config.toml
d_model = 192
n_kv_head = 3
d_mlp = 448
norm_eps = 1e-05
qk_norm = false
bias = "none"
parallel_block = false
init_std_qkv = 0.0229
optimizer = "muon_variant"
lr = 0.00494
final_lr_fraction = 0.0
dataset = "wikipedia_en"
Each number is 128 + 24 x the weight over the matrix's rms, rounded and kept within 0 to 255. Layers, rows and columns count from 0. Numbers have three digits each.

# layer 4 MLP up, 448x192, rms 0.111, rows 291-435, columns 96-191
115091126130114124163097154130123164097157080173153089148134119126162122118122115118101138158180120092134112145130093157071129126088159147136081090076116204166122178140164090125125094197164151121132177107104119134105111139093134111102121125099060164080123074147153109124169124125087119116
102099139105129142123071129130201128122132160161118140106138098141161131115116184148130140114126144152129171113160126111153136148136120133166172140157135179115115123096083168133108114118126145134159114160088148079139131144129123122133122151139134158098097144122148098103100144130151091136
103136153124141130149127135110084116196163147170138086117148082161122123159154153135144100109150096100149138158125117095120094105090121159147156120161132149120095115133132092112125143118140112115138123150101053123057116083098133131114142120168092139097099160134151125098144125105114109127
134155136149115108095159123145196093125103140129102146135154140153126103138164144116101096163121126095130128115131130091148158104137102136089142159155131110130147104120106126129105139170127182145099142174193142121134116160122143094112108144165099161100135179124180117140143123137131153133
144169097132145110131142157094152151159100149138154116140152130103123141133154135127108101151128162124090149169122110144157155150138144166120086126115110139106090102118133187133090097146118125114102103140160113129092119122130130127094114095139113134123158135111130117094164170143145099128
151108114107136119103119131140148117113133125125144116134124164159117150142135103109181123119142149153188114123106136215141112138133152086139138112125148104153112141134155150132117135134129125154077132130107171133106144122144115133093174122139103160159131090100092163152113067135144130129
100106131168139121169108156119163179157128081144128159101135145141138130129141128096128167110130126106138131107119160154099151121136103127124136149126142105129140168089151142118129117133147128109096177118151131111141155132155126138100137105113116192133143120119159129108080120134205151161
137144140120183068120135130167108166146132131107098157118095167146155141090116136146145133114111114112119124115110105101117154150132116098094125146115098124118150145133110141128151101163113117143144118197109096118087141099132171122121117149140137149123151102174141124127132111141080114128
095081123110144118178100145105123124141148151105178094173110136132119080123152165119123113127096100138097115168099133135121131141093126098113135171134106106125109110097154105104110159103086120089113141122111159102101142132095150127161143128171104168085118159147117150112070111123096108181
042119118124088173141144081130148161089154103101080188109132122118174141098117102134126114146108098127134121115138156131082128123138140133095168149137114121114168118124140126129148172162144127163121086098141135149138104138127093153113129140097078129152078136178114148125086132153138125130
172168134129084121089098124131127147119178109134103154084121097138111136123143113113107025086131111104146104133141157101163146097121146169134139143135151160133128142085129134139145153152152141100130137131129134109120130106128139156106077124153133162108153154155138083104107094121120090104
187126121156118146110080090136122127122135128117157127098120100094115112129112108136133146115125103167106106136141136168146143132168132088121158156149104076085098111155143144097143141153149140123106129085153132104138111083122150126162174106160111115142126094129117117144143102136115145134
145146135093130135126136089098146113173158140159136093140126117066086107106079120178100132143106138149108161121129116155118137106137153161122124112137175165157127157163143164112098141127121162159117129090105083102091114145144145108150106163143149105149180078141164113148103142079168137148
112164202165124142143163175127134160141096137099173155159143147101116162125114119165135114129164118121137187135123131119134155135136112152124108100121145099133145138105086172172135134148174158171092132116079104110092134161124127149104129137129123074138155082137176132141075129162087081133
134113102149127168129156147106137173124119174151146142138131118123129122144091149169117124156155139165149158144125115112123099115128112137162122124133111174116153132146138115115120118103111133131085130115126150134120125128157131141130157130118183110119136153125097128110110130132133140100
124105128150123093148189128115114140148072094101098135119120137140080104135118118127187174098135145129107142148134147135110120122117188097175167096072148107091179143142115134159178121128081176150143129130109113140086129067153116145123108134162195133119167148109122123148187149141108104124
134174128133112097120060131146141139129143102134128115126130118096183133121119094146102160123119125144113148112101129143101117110138107136100136150099117131098142140139199131105106103113072105133114133121142130125123120140126112134113137088116149136116142140121139105106114107120079128130
100105140108115129121119108180124138126121135149145132116099127102132142137126075190122132125141093114139162096111143141091120185093109099137089124153096084142139090111114161178113110140106123103150131122110115164139142127102144145105154136100139095061087170109138130175145066187119105073
138146115150133140101142120105107144149174188122110151145144141148110108130112102127124130130107100127075156111065067152118166130142127196087095104145126160147130110148137131114159091146134113112170133114109147153112107114136113097117134188143135105098127116159134158167142138107132175115
135117132092102090120134116107134103119117142066107123122128126160098140133105114104101185124112112121143104097141098127103094061143114154139163185106090121154115123138119154120137157157095133170088125106148096151117131133121146120138106137127136113115172096134140116124136102113140126145
155126110150142101099102131163140176133139131105116079168121121139129150095141123124094118162119122111130114140133072159083099107106126149171088068147113092136088147099131103157137138168114102110112141108152098145126156153134138130103147151100122138132138107137143130122155123128106108156
129119078092166115135106180145120103117175107156111155085137125121140144165115197147101123148149137124148156151121148134154092142122126077141116151136094138131114152105165094138136077105141082145101178130141121124116112094113113108141160156132128143107151150177135126132130150137126113104
139126100131110123136144104131114107127130148137113142126114109155145118146119142149123093146141101137122093122132109109108154134141139133134121123151125121094161153147163111111101125147130159142076141134145107111117135117095154110154111135141147100128165162138138141122128121108088136152
137131152135106126091092117116131092165115117127114133089147147110159143136104146110091139136112127133140155115169118127154092156163139126142110155171138141131121147097135119110153173119145162083164112127081107142131145134120125129090094135133129116101137127123126134144181166126139133105
133115131121128107127113126149127116146105166081118133107125147132113119121109141139133119112098139151096113133137095113147156115139168137132128079129130114073131127162107113185109151133136099140149143166133119175106154120134117131119079119127171146142141091131159147110130129127124122103
137137125133152105092119113117089137120151122141164139125073085098163098146125146144163101140131133159136144143126166147126105119128113141077126086125115126157087113180134172141169159153117082140159193128153111165115157095166150133155139123138076137186130151126157156174121090104135122200
120071143147116111094120113090083118121148136089135135114105146125161149100135149137106115093118110095119101114138158097114135162096117099165108122164115109129127098111114099112096123172175147112111072122136092118112146149132138137114095168162084110112140152113150110089134122136107137145
153124145132155127136149153186157106105170107099116115137093121156112119147150151110099094154130131171145081138126131107119077101123147111149144094120168127148170126063113117121132121151111100139126171144112114189109183126153150133116090114173128123156135140154132166152140106175142128136
136127119122149113133126150134118136098143110130129104144124138101054093084117108106146130108091151168133094103150130087138143111104151095145107147106154096131146124137115167114086114079157118116132161147075125123107167113120101133137111146123137084101151091098156138130164149112129125117
185104153100131107125132119122157132132161121101136151099169210124142146122112113093134134166118126115107093160122121152118118129120132103151147120148134128149117152120095111124112061151114123111115170147119108166097143208121125077130122183118132145101126156135177178189142134125178096113
095140150143082104159102165071110108103140125137147114113169121137131119115118126122073121147137160074113119121097095148137185119165149110139118156132141156107144117082097116138112128133119139120105108113096100136115096108145170133111117127144117151083139148119142118087117126135069141046
111096107073163123129107148111110141125104155124163133094115092114123104163136102133115091125158121137157116141142099121115097121113088173132112081144103111122090163117184091104123158135075124108148097097167120107122153126112111136103185115125137144084149132100160100161073092144190159100
127150124104117155150134143117111147131131108109156194105099122104108150131141203073130122125112145134121167146177144139143122143108145139091205108099107133130137125149128168162118139124131141141136096110195140152115129134125103108141160121135095136112158180152138125090204142043133148130
161090120148160135121124146081068122157128164156099093126078145110121153112107087118183148119096134121147110162104097105143123088084113132103112145137142105151111130161158114129156115114121154095126138106122109212153124094143122125177119115111173076129112135112151118140156100171128136170
121104149111125142132151157145134093126100151135118115140158094102127145137107139092133130141138116105092110126105118181147144138094126110121148114145120112102127109144145145114114140143111111120113091139157108127138097137164125064103137099129134143160124152130130152083099125126121131141
120126130119149091090140180104192115129144139151094170132132156195141120131108133119149061072166125101119065151153147130118152083114114120106155129115138116134125131160130107142144116126106141146149134121136153107127099145104109161147114180154134120122172112159099115111154122149129115125
130063110105150083152111199094150143123125118121126147150149085116102085132162127102119142071101151130125116168117125101103122140059106132102104137124122152124172163124137162149117143125131126131107140136162104135098113114141150133095154121102099106142095145168111151089140149100115116128
116097128158154154115108139160130156123134092126121135087118163141149102128145109112128132111115112152151124163123154142126153133112178127147074157130164115083066162114140105162121159121164103083157109095148156151108197145083060154157153157075122138115114114166150097133146113097187065115
130103155116126141117130115089105139114109097131124111120159125175092132194164126153147081118152114135142135134076106110145098156071143123171083105125145102121142123153136178100115074099163154165176135119135106141101108147108116101104119102101129101122120108108161138111129132118124137107
129109144126167135119088134125107154104113106106136145084116147161084126126117132160094129147104100108142148100112147121153143136167153080068146119120121143144130115105116115104124139145086152112150154108112102083126096127145083135108110195124154144127129112146132111119181121124142111144
104137147111119172158140144103129158149129146084111137090171140108115120122133098157146138122134130151136165154116135115139113111126105131110128139132123115125114105113123147176150156120142165138130147087171137135157103108160190100136125140137111106092049109125132129146131137081126157124
121178133119171120116163184081137116095177141130118076118113140142088135118138153110117096121124139125107127139104148133141116131107107171140152117111127141130108156130106096152167148138144089121120103099153139135124147113101148159148139112123168149104143097153101137096124167143149142110
113139104086163146095110153140116139114125102169121114140114143134139083127132133123139116144139129131152126124071182159136098142126161089133124160139145168107144148090123120140127071116153107136080077094127082135153120101126155166140153123108143121130166080131133108149177079126095133112
132088162131126142115131115136143183145119130055082103129153176136144111139195108101125127144094141113146104186121135121137089117161137136148113120128119121111158119149104168120118102173131135166145143129145139076130078114131123161119140151144125143093097138111116121135145140182152141094
122115161089173098133158144124150147140132115120099092140101098141130099154159130179154094142140150065127148138087129140152118129124124097132140156084130104161106138148149135120134121099121134155146079148130103176144173169123136125105143138130106143125135175126132152146153174116133144131
112180125123130100109090177161142122139105115124094135106153130133087118144100100095124118109137139167108102122187091158082123145137151083146130120142110122107134159157120116089153095112105135129129143136132129162155158175149170167103160146145125130133116103095054108156158146153138183134
143158169133133134139118147110128129145145116118158137117119074138157155158118087119135120182149130157144157145109152133130065135125099122144087155136120117131135128105093140158098144138116095128171150142155135099110104127118138161105130124099125145109166078121138118146114123110185108126
128117145091182144134098168112111129131108138100111131112110106112114102148164127108135103147100115080102120141138103108134137136139115110154166116089163136132135112113122138129111100121128103133138150157121126104172105083152109135086112165142120129166118146126102108173088119114127104084
124129123101105147136106102197097134121143129119099137114103173130119122112162107115152137129114115140124117110123122146162166152106092152151154170151110099100142117132124128144128136126103123111140170131118101156127116131103130149132119105155142136130145091114156127131148144165134101122
163100097159123144124075105131150123127142136126137088173147153110122125116126124140115133143133105103079138108120130126104135110160072148137124209169141119117148128117095134112127138104146108099162134118153139128110136128126103108086110143103121178113123120110084119133137118144117121118
105141113152129132116134154135132095076159108117118134089110131145169109173139089108168153175097138171176155138114131189136115093155161110116117118188051113107147114148161091141095112097110101124139127103140110093105093156125082119139174088172118158094110102102163134114143113141094159144
133150112141138114109128108114128137109207131123137125141136153125131088155183087167133109125143159123126074099108109128138155140057118126121125149097152115154103127124134151150129117161151139119140095124119097120109096143153108146150163116177137138142134142120159185109153092074103119141
149147138128131163101133134128149125113168154112129134197123144082131163173135144125107145153130164119143165139144113082113125132134116143117084091195107132119134146153090127145099124101167130101123161117133107122109133141131190106141129152161093148146143121128117161128117128122162144139
144137130102149121125143125115125154170115118077092134098075117195173119186128110116158101155124169120120130129122128152110103123120133107105077121164060116118131158114159144167080109161128118129134120164154143148122137175134121117076123127112153088144157127142185136125132115129146173150
102160163086127082086113177116115128126089129150137142144123122105145161142132119111143082161102093094159157134157147106161146140123106110160104110127144147119180120150120130117115136127130137097160170132114165135128163126133109097153137143135186150072116123136114132145061124140172166131
101085105143145119108162090147132117159152143147133127111137148147104102135138078157138139128118112116133106107150111116138121163102137136182150099166121154094130142115110140144136175162075161133113127107145160106166114149132136096088115150090151103122134127132111111133114147169131128129
115166115104160118167111169147092137067081166119143089150140114125117111087119129111097137105066156095114134147128157140145132109082162112132135129084125147104119153152113102129145141168174151098156112122112133174121113134149155152131100105112173162105155126157148117154109206142084146131
130128130134150131148135116122142133122133153133127139143155159094113155106137131100163107125148139121128106123132109130134114135086135140133147142131104156145116157175123126141169133103167135155113139141158153132109151122097128101103138120141106114119117081220128127150133070129131144141
121134112113126138144150163176109113111149117098121123095122133151143095114131131113157116172147182166167159102139130126189156130134099095184090150133131156102122154163091135108116159127115132105131126070120127132075111111155103146141115139158127158095143124112096137109113121107140119159
108112095135166186151104124139129143102093130110115125108170135126070132148157097099131123154122159173108138106130139137134167171125148106165110110075135111107122157143151143134130102089086134125081141089106102126154109100118133159081140098097145177142176157114123102144127090147158141129
137136131125128127145132101096176145116142102128119127130130130140131130132084108115129153126126145138164140161112177129125140132135123126117104164084142116129130098107139111110113154129124089107115126142081147166115138124106092134141124154098127148120144137140154107119106144134095108114
178132152162088138152118132112127143100168125150115104133110110128106175120115108148140130110141114127142103125113128139120136145132142102147142160125118140136108122175139134105150100114132117144107184103165100119129136101090101163090108145145119129120138131162134108122072144170107111119
146120141121093077121122121138111144162096090128166121122174120179108118090099194100143117121087149132117097136145145165134135131093141123141097076093096105157106156120112116146139092162126122137089150127155103149128128118141119114135158133113117088138155118079113172157139110122070119124
148178136135140109135139125136160174164100135129114146091102143124163108107126116132133124166138128104173127140172163114093122100139129150131099112156133138102113136151109071177121135093129120162122151074119098178103141093132123072181131110132130143128130109117122140122093115132145143149
138127121156121206144091107135090168135147092130117119114102094124139133102098116131121104160144167094119151178105100153104137125156144146092150161074160135125138140083117136094141150170141112153127125152111180151154125121114137142151166126130116138105141102103135160139137144124131115140
140124122155107149158132126114118120102167149112154124158153142141096140122119137129108122111170147152122132136155132148136159107148118097067100138145164124154113142125116125130129153146125134125121118142140120128128108117126150135147129124133108154124129128120129116128123132115117106124
120162135140097157137107143158137079146128150112106130131096088117129124132138140134148152121126164138146084121099158141146134143137101073170094136110148145135145082118148134102122114093107173154138138137089083158093095132126145143126130115120112131088094098163073117095134130150130139126
113121116123138138143135114115087114149121117125149152098110161096156133157122133125136123102151152094164146153100128144136152105141169133136125138137115105168144105116093148112139113095089132110110162117121162105143122122115106131102167119138130148129134119106104141163152143107155136115
115126177131125159166129180143125129161111173158123130160155117121070154134128165099112128129126107158114123144155114127151136113100135131156125135099130149150108132145102142120142087136150170120095098145126132120078105160100108122144166122155150149098121159137145157151130120138107122122
128165103111110117159102166096113138178127136126138121167114124140165139147125125127133148138135110106140136135125110134098133151133147132136159150139126154102142116141126134159068094169106151162139109176082150138114103110113133134150131089123122136136113131134136121142133133136104146142
130111149133135112102146122129097129131110136154101149146120183120080141122137137148156135105120177120129098138128128138127163140088179119088176135148133109135106076166166156085100119140162177130101133147124105163146139136141106173105172141140133110128136156162124115138109116180146137112
149150178139141155108122103128129113135128107128117099098127137083128091141114138114140126138147177087100132125164107147158101120107133074116104107118152141132181130153135113175124119130124078159117103172139115111133126141145122187129099132112119169100101071112085142147064115115106127123
106160134105109152147157122122130121153117146131120129128156159181133119157091148138113126162187134149134123130144163138119141112146116097148124074097115108115127133107153122138103112192130158105123122089132112133139083120114125114140155105144158102121113118141122131149118093107143176102
079152110107135118164128139129115149133139135102112157169146117129120102112144129134133118158122150094154144117122081137123106110111122177093135191124143126170107134116131123113106179099118122118125179135173157103149099163121139097169115154141112116148111115063143129129116157103120141120
134111159142166081171116137186112120146116135143156154170141110115137095149147119152161095156162164105112124105114101150083136125132114122145138097153148132109072094124135104127122131117128104105147130185104135155098131110146146065102147128139133115106122100144083113116122114096154158107
130135122133152137107116160107087160175129148115093136125136105129137070115120088145147098104103148108106092118142179114166091147137122074092133152166124143122126138133120083128125123144068117128137120095160103123106102118154133120173149123127130105123164092129115168104144138124126112119
110090114092109113142172122106149137178147172123111124133096152101132114101106130132145157120125146111137125126148153114103165146129110080141116145128131133080130119161139114158125142114137123139145113113114105103116134127131141094112165098115118152115129148129159121097112089143147132155
139127095131098151108140178173076122161145151068092096137075144137169102118103137103107122105115082161119162156118132145133122106114124138130122109107073119126113129102139123162158117083142119156146089182128095127129104127133122121093117120114116114146184124150130093144088168120129120157
130132142149116124100152135134134164134113140143102129104115086159127130112139121115151140155132122157137144154130150177137102134112145095143147102125118166138131112115125136076125106086103123177106091098116174158079141168102130166079129134120122094136114112125074155119129160107128121125
151145145162086124123128101130101128100140089091134103129105119127102125137097132115107120139106129120145125124120139125126119150156127144160135124163132159169114147111153115134090074104184111141159103136103123178126113079151146101113091148146162121125170103122104112139122100129102085140
136112168098089102131171159117125114152119168088118083115124140088134106133108177126148165118112108090104120155150109137125129166106114126137155111099097131119106089122127126141093138124087139145160173130141129179148099140114098116150140141102111103113126045122113104092171145155113156079
148139104156144175126159178157112129182145078120143154109142110134132117109113124104141126118170125097144107153133086151131126135108150111129142164119101134142095131085125170139139141096154157089118148073168124095134122108110099157167117121099192117138116183117116115107176128152131129132
111118109112093133128122137121115124150140155115145158113090105124129116125126134078120130096106131139162091090135129117168130108153143153125138159069093144157168128122121129126088106099087111129130086132103104165135143127105137125141127132153104123148143105146113125155097110149114112143
172121108139134164148116157122137122147093109108123167159106143110085133081124122115138147144105139099109099102136100123143136212129184136145112128104074104125109131150162103124129147131115123156156146123150151096099115128121103104138166155135130119147151083111133146149101091133129122127
113149131172140127117102170162147141131151108093080175178129093105125135110137120158089145093151146153099134129089152165144095109146121136113162145127136117141146150159159112099145136132120142138055122134101163139136074119121147147146120113133152097131095077097100121124097141148138106119
148104116165120151131112084147135142104131148194144139067122119202122103152114146141166178106144139094127169118111118158145144115144108109143110137156121137102114126137126112129116104065137161118101146159116123103115126127150159070142147095141141108150123123104133119113117108132134143149
125115159123163118146119139156074153142109147127120113135168133109109135134112125078103112135139150110109114166149104138075138120148133125147151121084099117139145126135148092144129136127141129054156175179153099096105136141163099143101128171087113143131109159100147118098144109125132090138
118154125112128113114097139130088133119108165103113133146154135121153145111101135178132152146147125143154160169132113125119133136128142097160158145159148154136124113140111139122138071149142148160150152128134127123144142113119192174091104140118106129145137128147075152144129175165121113114
109124090109152144145148159150151096118123162166152102144092176171094080110083075127154095141117130105159083107113161167124138155140111134126142109175108101102138117099139129133135083141167142154164160115123129109137166140085138145134142165127125169169110093127122122107102089124060138114
145118142181146140145128105113113099113124129140108098174153172156144137106118091088121167111147125114136100108121148159110144110134139140080097121137134162113141116174133081131129156109154125119159095141081146149170121143137126118136127082128098102125116113145161145119179140142155134113
190136143134160117166141099169138113148099097101131116146134108139142130119090097086145131116106110109126172157145131126135143144079099103132133134141124097134130133144103158163150100156146106113136159108107136122134111149121113149125143109151135130136087094146149129122119112106172070164
105196164132127089098098121149151181115170147158140135127150133115137169143087122149148118074108099106166118081175122143090155133151128076137166132105150149147113150119092111100091080141156113154155157141111120137129130116113134100109149114114143077103136123119144146109179158081149132131
159147135129147112160111060119128090086113150136191116114138094131127130159132118096131116100106145136123132145110113101147153114097169106076109129147112123119156141119168122181173146153168140098094110112112085144135113124149156152132143172108144144111133100126162149106085153130122173111
132125134153135143148132111088177145118149115185127163108119107108131087145158125172120118120105142127107123102149161134142117151125112133109083140110132140164132135107122134117124152182152069155135130122129163108145146153148136094137157122109136129135116149135190139099088099155108113116
139114117090157145104151133135149153159106136179083151141154126104124103133116125146109100081117152128121127141158145131129154148151111094144112114118156096150139134113102133104095136111121131134110104123110106087115077136118120092148127120135073111144098102162114136108123153159125112140
074125118169151113165143181142127127170128152134101144152161148102123089127112113148090124117085141133119151151107099171123130131115104131126126107109127152126093104116175161172116129132080113134121129136136133140154192172090108059130105120114150134119118127074143119136157116070078087092
134134135135091188087129133152167140157101111151064181125137097111116114133109145088121186133062108133147144167100147075143138089135137146110126108139101115089171074115103147148101093136105151120132178088144124138093142129129143159121119081140164114129142085107119124132149180105107150146
164121124115115151120150074119110136133101198156147110148155146058130123138118074107150138122167130112131106142126136086149159070133111158079125130135130127140126111138154115114134115136141157108076162113099139150078146058136142148146113117175146136105095142122136112143129165141120121079
147092074149139126114116123148098092158155096112126135125166123118074149180162112147144146115104115113100110096102076132137175116103113096141152108154123102140139085094144150174137150135127135104179096166138115159168176160114127164172126083136098110132149107086102116125154178133110122121
064093134128120093142107088131190100143140132149137156161146140131119185101157158097131144086127125127163102157125146145121125127132162136096140131055148141141122119090091140136177114112161119119129097111101160120054152122128081135175107120117111123096148114121113107125139115091126107175
097144127130154128120096121136130153165111125135162151132161139129138121147131161140116124104147143128120131126122069123150107133143176130145144121126174106156109120146155167117131106109124104140133080103140161121134084140132144164120095077174131156138081151155166112103140130146136154105
104145103137144130143133100126133177096137094115124131062146081157145113091169150132114136121125090157163118127156122137121081152158139163122115119127142111113081099121158157134126136153156087138129159130153141118125107120146104175176070100109117136104159151102119123130137148088104170102
104162113105116139153132157103096112088099145161166109117188125108133126189129122142140100108167106121139152136112113128108102096097114124126141160134171158115125052144164122145134106106128128120127100155133129128177111110114144163117149140180112153113120134127145137130114109070106116122
079142098079157129128083113089113151112152104116117122082079154121182126117138111169090097100157118112135114156184153119102136142083138128115163113151071125104141138141121127115136127153117174143121128114116116156117132115124087123111142122145148133106145159110167123131150105125131126130
116171154144055150150165146140151086123131122139151157140124090119106086143070138157114140109137158125107093118108108100151129127187085151136157095095092109134118089143146120137172082100110116139092113164151131133104147123108137132129089081142137156132150106137114119103152168134105080129
141112162135159102139171064113118138136133117101136111138133152113154139143113165111140139116120151139108141085147138124091129086146123103106139104128162153075133134156141135189154111114101144124127092122139124117139104122083080110092096087162098126130121083126116145149157080150114102142
155112100149129141125141140104139179139089092129114151119137112142105123086145142109123092135091141108172113126100163074141169134153162139132157146102154078081166123092124117118113101144110166098116176106115139151137120096109106133132090084115110126106115094135115125121125121140096116129
106119083154124108138136182146135099125131168112117136133141125138123122117133107130136130142144125114169173160140121104125125107111109200125130118152129137130090192085135142153093170158132096159139122111124124144099126153147154126115151153146143135146092146112161136131142138177147130150
094146112151094099124137133116135171097104155120102135158095117153123148138118145130159124128139143125130119129133119126060127126143152128116092215159108120139092123146112171158094137113130140083154095101150132137112094168124180143137144158165149124157157147146112137113137155115122132137
165094118127133102143076119130125162141136118144140117159117120146112117123135135125142081125155107081109151126134152117103125144136155154120132100128142111126109171131109125152122133100120131163117137134129122123159140148151133118147128126133122130130120131103134156118150126141109116094
096134062157104129129088126095124144115160108124123131121140105123115095142102141106112132114107101135094126101120163123181101146109130167151171197150131152111085087109153176117192134144105118150123095135146137171106114071153168134164083108182129147122166148143129117119109159106095118172
148143163123173123129148167124139111111107133102145118137167131184141084132119124129126124138112146116155139069138120133127106157184114100153129122162158147165101106119139149126087136085130079094166091128070142148120110120136144136112114186098129125142109093116136103118105134137088151133
108152154118150146121150116130124097163141122180135075169167155156111113141092127125165112081140160145091122129114149138089112122106120134182137136097150166089121087077214108123086147120132129153115107135139132150142176126096143152103068093080107131141168126113153141085110129088171126139
122113101095128147128101178124091096081115088116107103111084085124091151143121140118135160142110136125116094114083162167117139111093133080141123099144111122174137103097147101183113110100111122153166140161117117115168108102139138103159101115107138101121117112143139152166156115128143171115
123091123127095128110146086149153165180118109129089148148128120158123129127102133159153127106118087147137169153145137071123140132064115130149166132117150108116105170148142090133125121144154137130155122093116119141151120097092102136129123152110075103169138164107136131132090157120114139137
143155158165173127111149139078170121157123129112172152136107147171187124107109119128137100140132130132145162116140164119117134115135110147130092123140165160110121149135157122168149162117124125133082127116100117113162123092148169069140182113108139113128086113115157118112096162164152157050
144108118088142124126101118110134148108118137132160101164104151182149197130100152095159127113120136130108134121149176142143138105098105096157103113131135141151154075165117150132064097093091125138165155136114138121151102154131158117133123137164110131160127121157131129150080105093122107138
076111141128138109116141127145146165155145123112189151111207087117149173127152126141173154102104181133133122097154148121128112100134094116149109105123127141157102140115119140152180130110152114117106170094128116141138125131105160133128141108090134111107090144166149152118151145166127131179
113170110101077143138127152169085093110103125083085120101152105149072111132119119095133177141083140201123119144138149135140154172152115113115123119130128123109129090125162134136109151143115212165142143146116162135133144122120095086143119115092156162113157149094106131141136131144107097139
149110148158176155109127129105120085121123170130143106119105169074136109144156098123147096122134141114139134132118102146135118122121153119112103136097125144163116135138108130119127163065187156145146165137130153128093160134116153120133070160143147144147140122096149133084174106112138124159
113132202138144135111142152141109096164129115092125116150137138148133127121124124059112130138148138114139130129151165143108104122118120159162073141129139116103153131135173158122118128114115200133192121103101063166164099079111120128119144120127109143099166115109153116126135115159191143158
080121100144144132132153115146182121169122146107115160176150103106141141159156076107136147089123113084130127111169131152152078151142118152135141159085162114120085136120094175161119117108139106098134171109134135082149142085132118123112105115156063131120121125132114174120148135116168098147
129135133162144123119108084164159140174082145140152134103105116131109135135149095141080156085158089116126121113111176144115179126143099085099117139137188153126117122123150138170088135098112123163187152118104179127128124139118132154098108109146065135168131096134075132127171109128144098139
119112127134144147103097124085146100185081164164115122163144145083132144072131086104136079143114123156131156140108116114118148139154120162128121123098137126105121174095106142141096156122125115126132128119132125144146156107093121111094097173109144179130150117183156143114142113132097178121
159104094067147102144141149120112124129093093110091131104117117135155078112141130114120132161110130154152133120161126107109146122098130149147098143133170114121095146139135120111150122085137111153120157102180158156091152102106116122176112124168142093154130139108129125146141101137089135144
107138153103098125134141116139113100104127113148132147164174110128134145154155144097164154156128118142081109135138162123138164150164122128149095110107126117164122197111108160140136117084131141128127136139136090090134163146138159128113114102123139128138120134104117137097149124092127101124
061157104105117107098121115130158151112147138169130103112118094143171166070108102132155130160122147121120115119125066115155144146131107118124150162126117081111133135132153137112105116146106132118145111144119107116166156182171132135129107127110126079096138162162146133098138151132118143134
131151144076120099134113136108133105097099144085137112150134177130142169176071140088150120117103152137127116160114111082141125091162172160188103132123162185157116129125123135112144097160146125082161174137167116155105105147139132128125152100146122136126120129130131146149135134139131122144
131131168153107126148167118139095132114112094122144144149130133115115161117134148145121152161130131130141174096107078113140142141128127126119138112124148152116117132183088160122121153164141096075124151077099141113061104118159194145152073139159083094163129149123128139129153131142135148120
180122164124173137136155100136099148087147132119126149082132133100134129163146139143150121105187133193095128134097131091121100169145136138079136156143146140173137112124128141132105119149097144116129162135116095147177159137151141118132117154163106144159120129137141148125116123152157149129
124140147132165093138121104124141132144134131118149136121154153128168111149122123076127157108134139127137119165122081137125139133113143137123082123107153137134098097122133126107139135134114148107093121151105104132110151160105141149102118113097131139103114122118126153164162152155119126085
107094163084104127094125134159162132104105100098119147067150148130093118138135084106177068158132128125202130119074146128127107150125115143103106095144096132119142139119110157136145151087079130186156136105146152137152124109176120106120104115096173136131125169160100163143085125151143128069
109131133206141086087125114169167139095141118158151072138120179122056131142123076126129121132133107127141130138129090121021112140181087116130117138176107105163112172143100076084107072095138094109142149144108103112142115140179123161172114133130102123105111093082121134105136129145148138075
115120108136124177107149123146130114134121138103110130146152113112107058169185094089132091130134174108129112133114139128120126083121152096094117091114117130113112135104142106116088123100131189114163144139152115138172149108084141151114139118122117112083164130147131147150130135107105158082
083184126139165124158082104126100136057129108139100189146111103116111106105131126174186157129131144136133126119112094132122132113142143133111124086149139130095137129114128156158121131123131094101156093075123178122128114110179155154132140139141108151136124106166146110169135086119158111120
124148096180144097099085112150114122159133136107130157107105108117093149112138145100120154128117119109153137102143143108136126128141107132095178149123146136131111166116119134041137123104149146116153133110169149131186096119149127116139139145142114104148101086146090131164097161141125176161
137136133096131134161115139123132136096123097139127170198049128131104100107166102131160099138153107133126064086149139176150110130140078131089150177107131106132131148160117089098103081105108135115100112113097107108103094125145113132121161077179124170126145098184103100124113154065175170135
104149120143115104117121125140143108134104102143112119116154140128101127160131126175118133138163134141128115141128144114125102137177133121108141106108109136120106135135109140162139094110120105144163128088173109145157108129110136152176130144126161194139102141145140133087177115119128133110
119166126144121063097124133073080130140098156120145115086151144110143138139128120128126135139125053109151135093127171118114140108125124108136134149204123138116097137101110083110123136143135142110124099086168128186113137114101150100110098128123107109119103150102150129113157110109147121118
110141124116084106124096127117149135126138154125168122157133160134123111162111086076061105166127086130083093150169093124109140180128123083164127089152105117151153114156129132096143135099130117131160138133135115107156135140129102083122105149127118119118117144098147090123103069114117208075
116147127143128109150107153113103129098139096105085118119150089156118114089119125135117153174129110105120153124121126143118106133101135148104110096129098064161163082100144155097078185134116129140070084112094127108117118182096118102153136116121133140134108162122135145151108170133133075130
085088067118157125101148122099144109154092117104127144166146106161108118142137156103120113146120128118176152147127080092115091143146137146109151141123130068125158122111152114097102149156160126144149120101142102134098152146108123137126160139128121150147180167147142104101142107090151135136
122124091119134131104122138093090196161146153131140102138158153111109144155092154124158099105153143144120100126177136137102074108096116132146113168145139149128152134122149111135102155162108105111141104108095137149111159147144107177103116124136174120064158134103114095135080121176143128127
130157127146113132165112091145129138090148128125153126158131118093144157139095128161124121111119091139139117152100145127086174160141100147097133161126129122152121131067104150151119124139108156154142139124117138143124152071123135142132115134135117149139070130168130120106092126157144169121
159161137113136141110106093130145128149145123105128161135102171104106121142145118165135137144115146093122136136121109128147142140103138140135147118107141132107164109126121137179135126111130212091121131096103150118103159086108148115151160143177136152133129102123129099094189135120106131086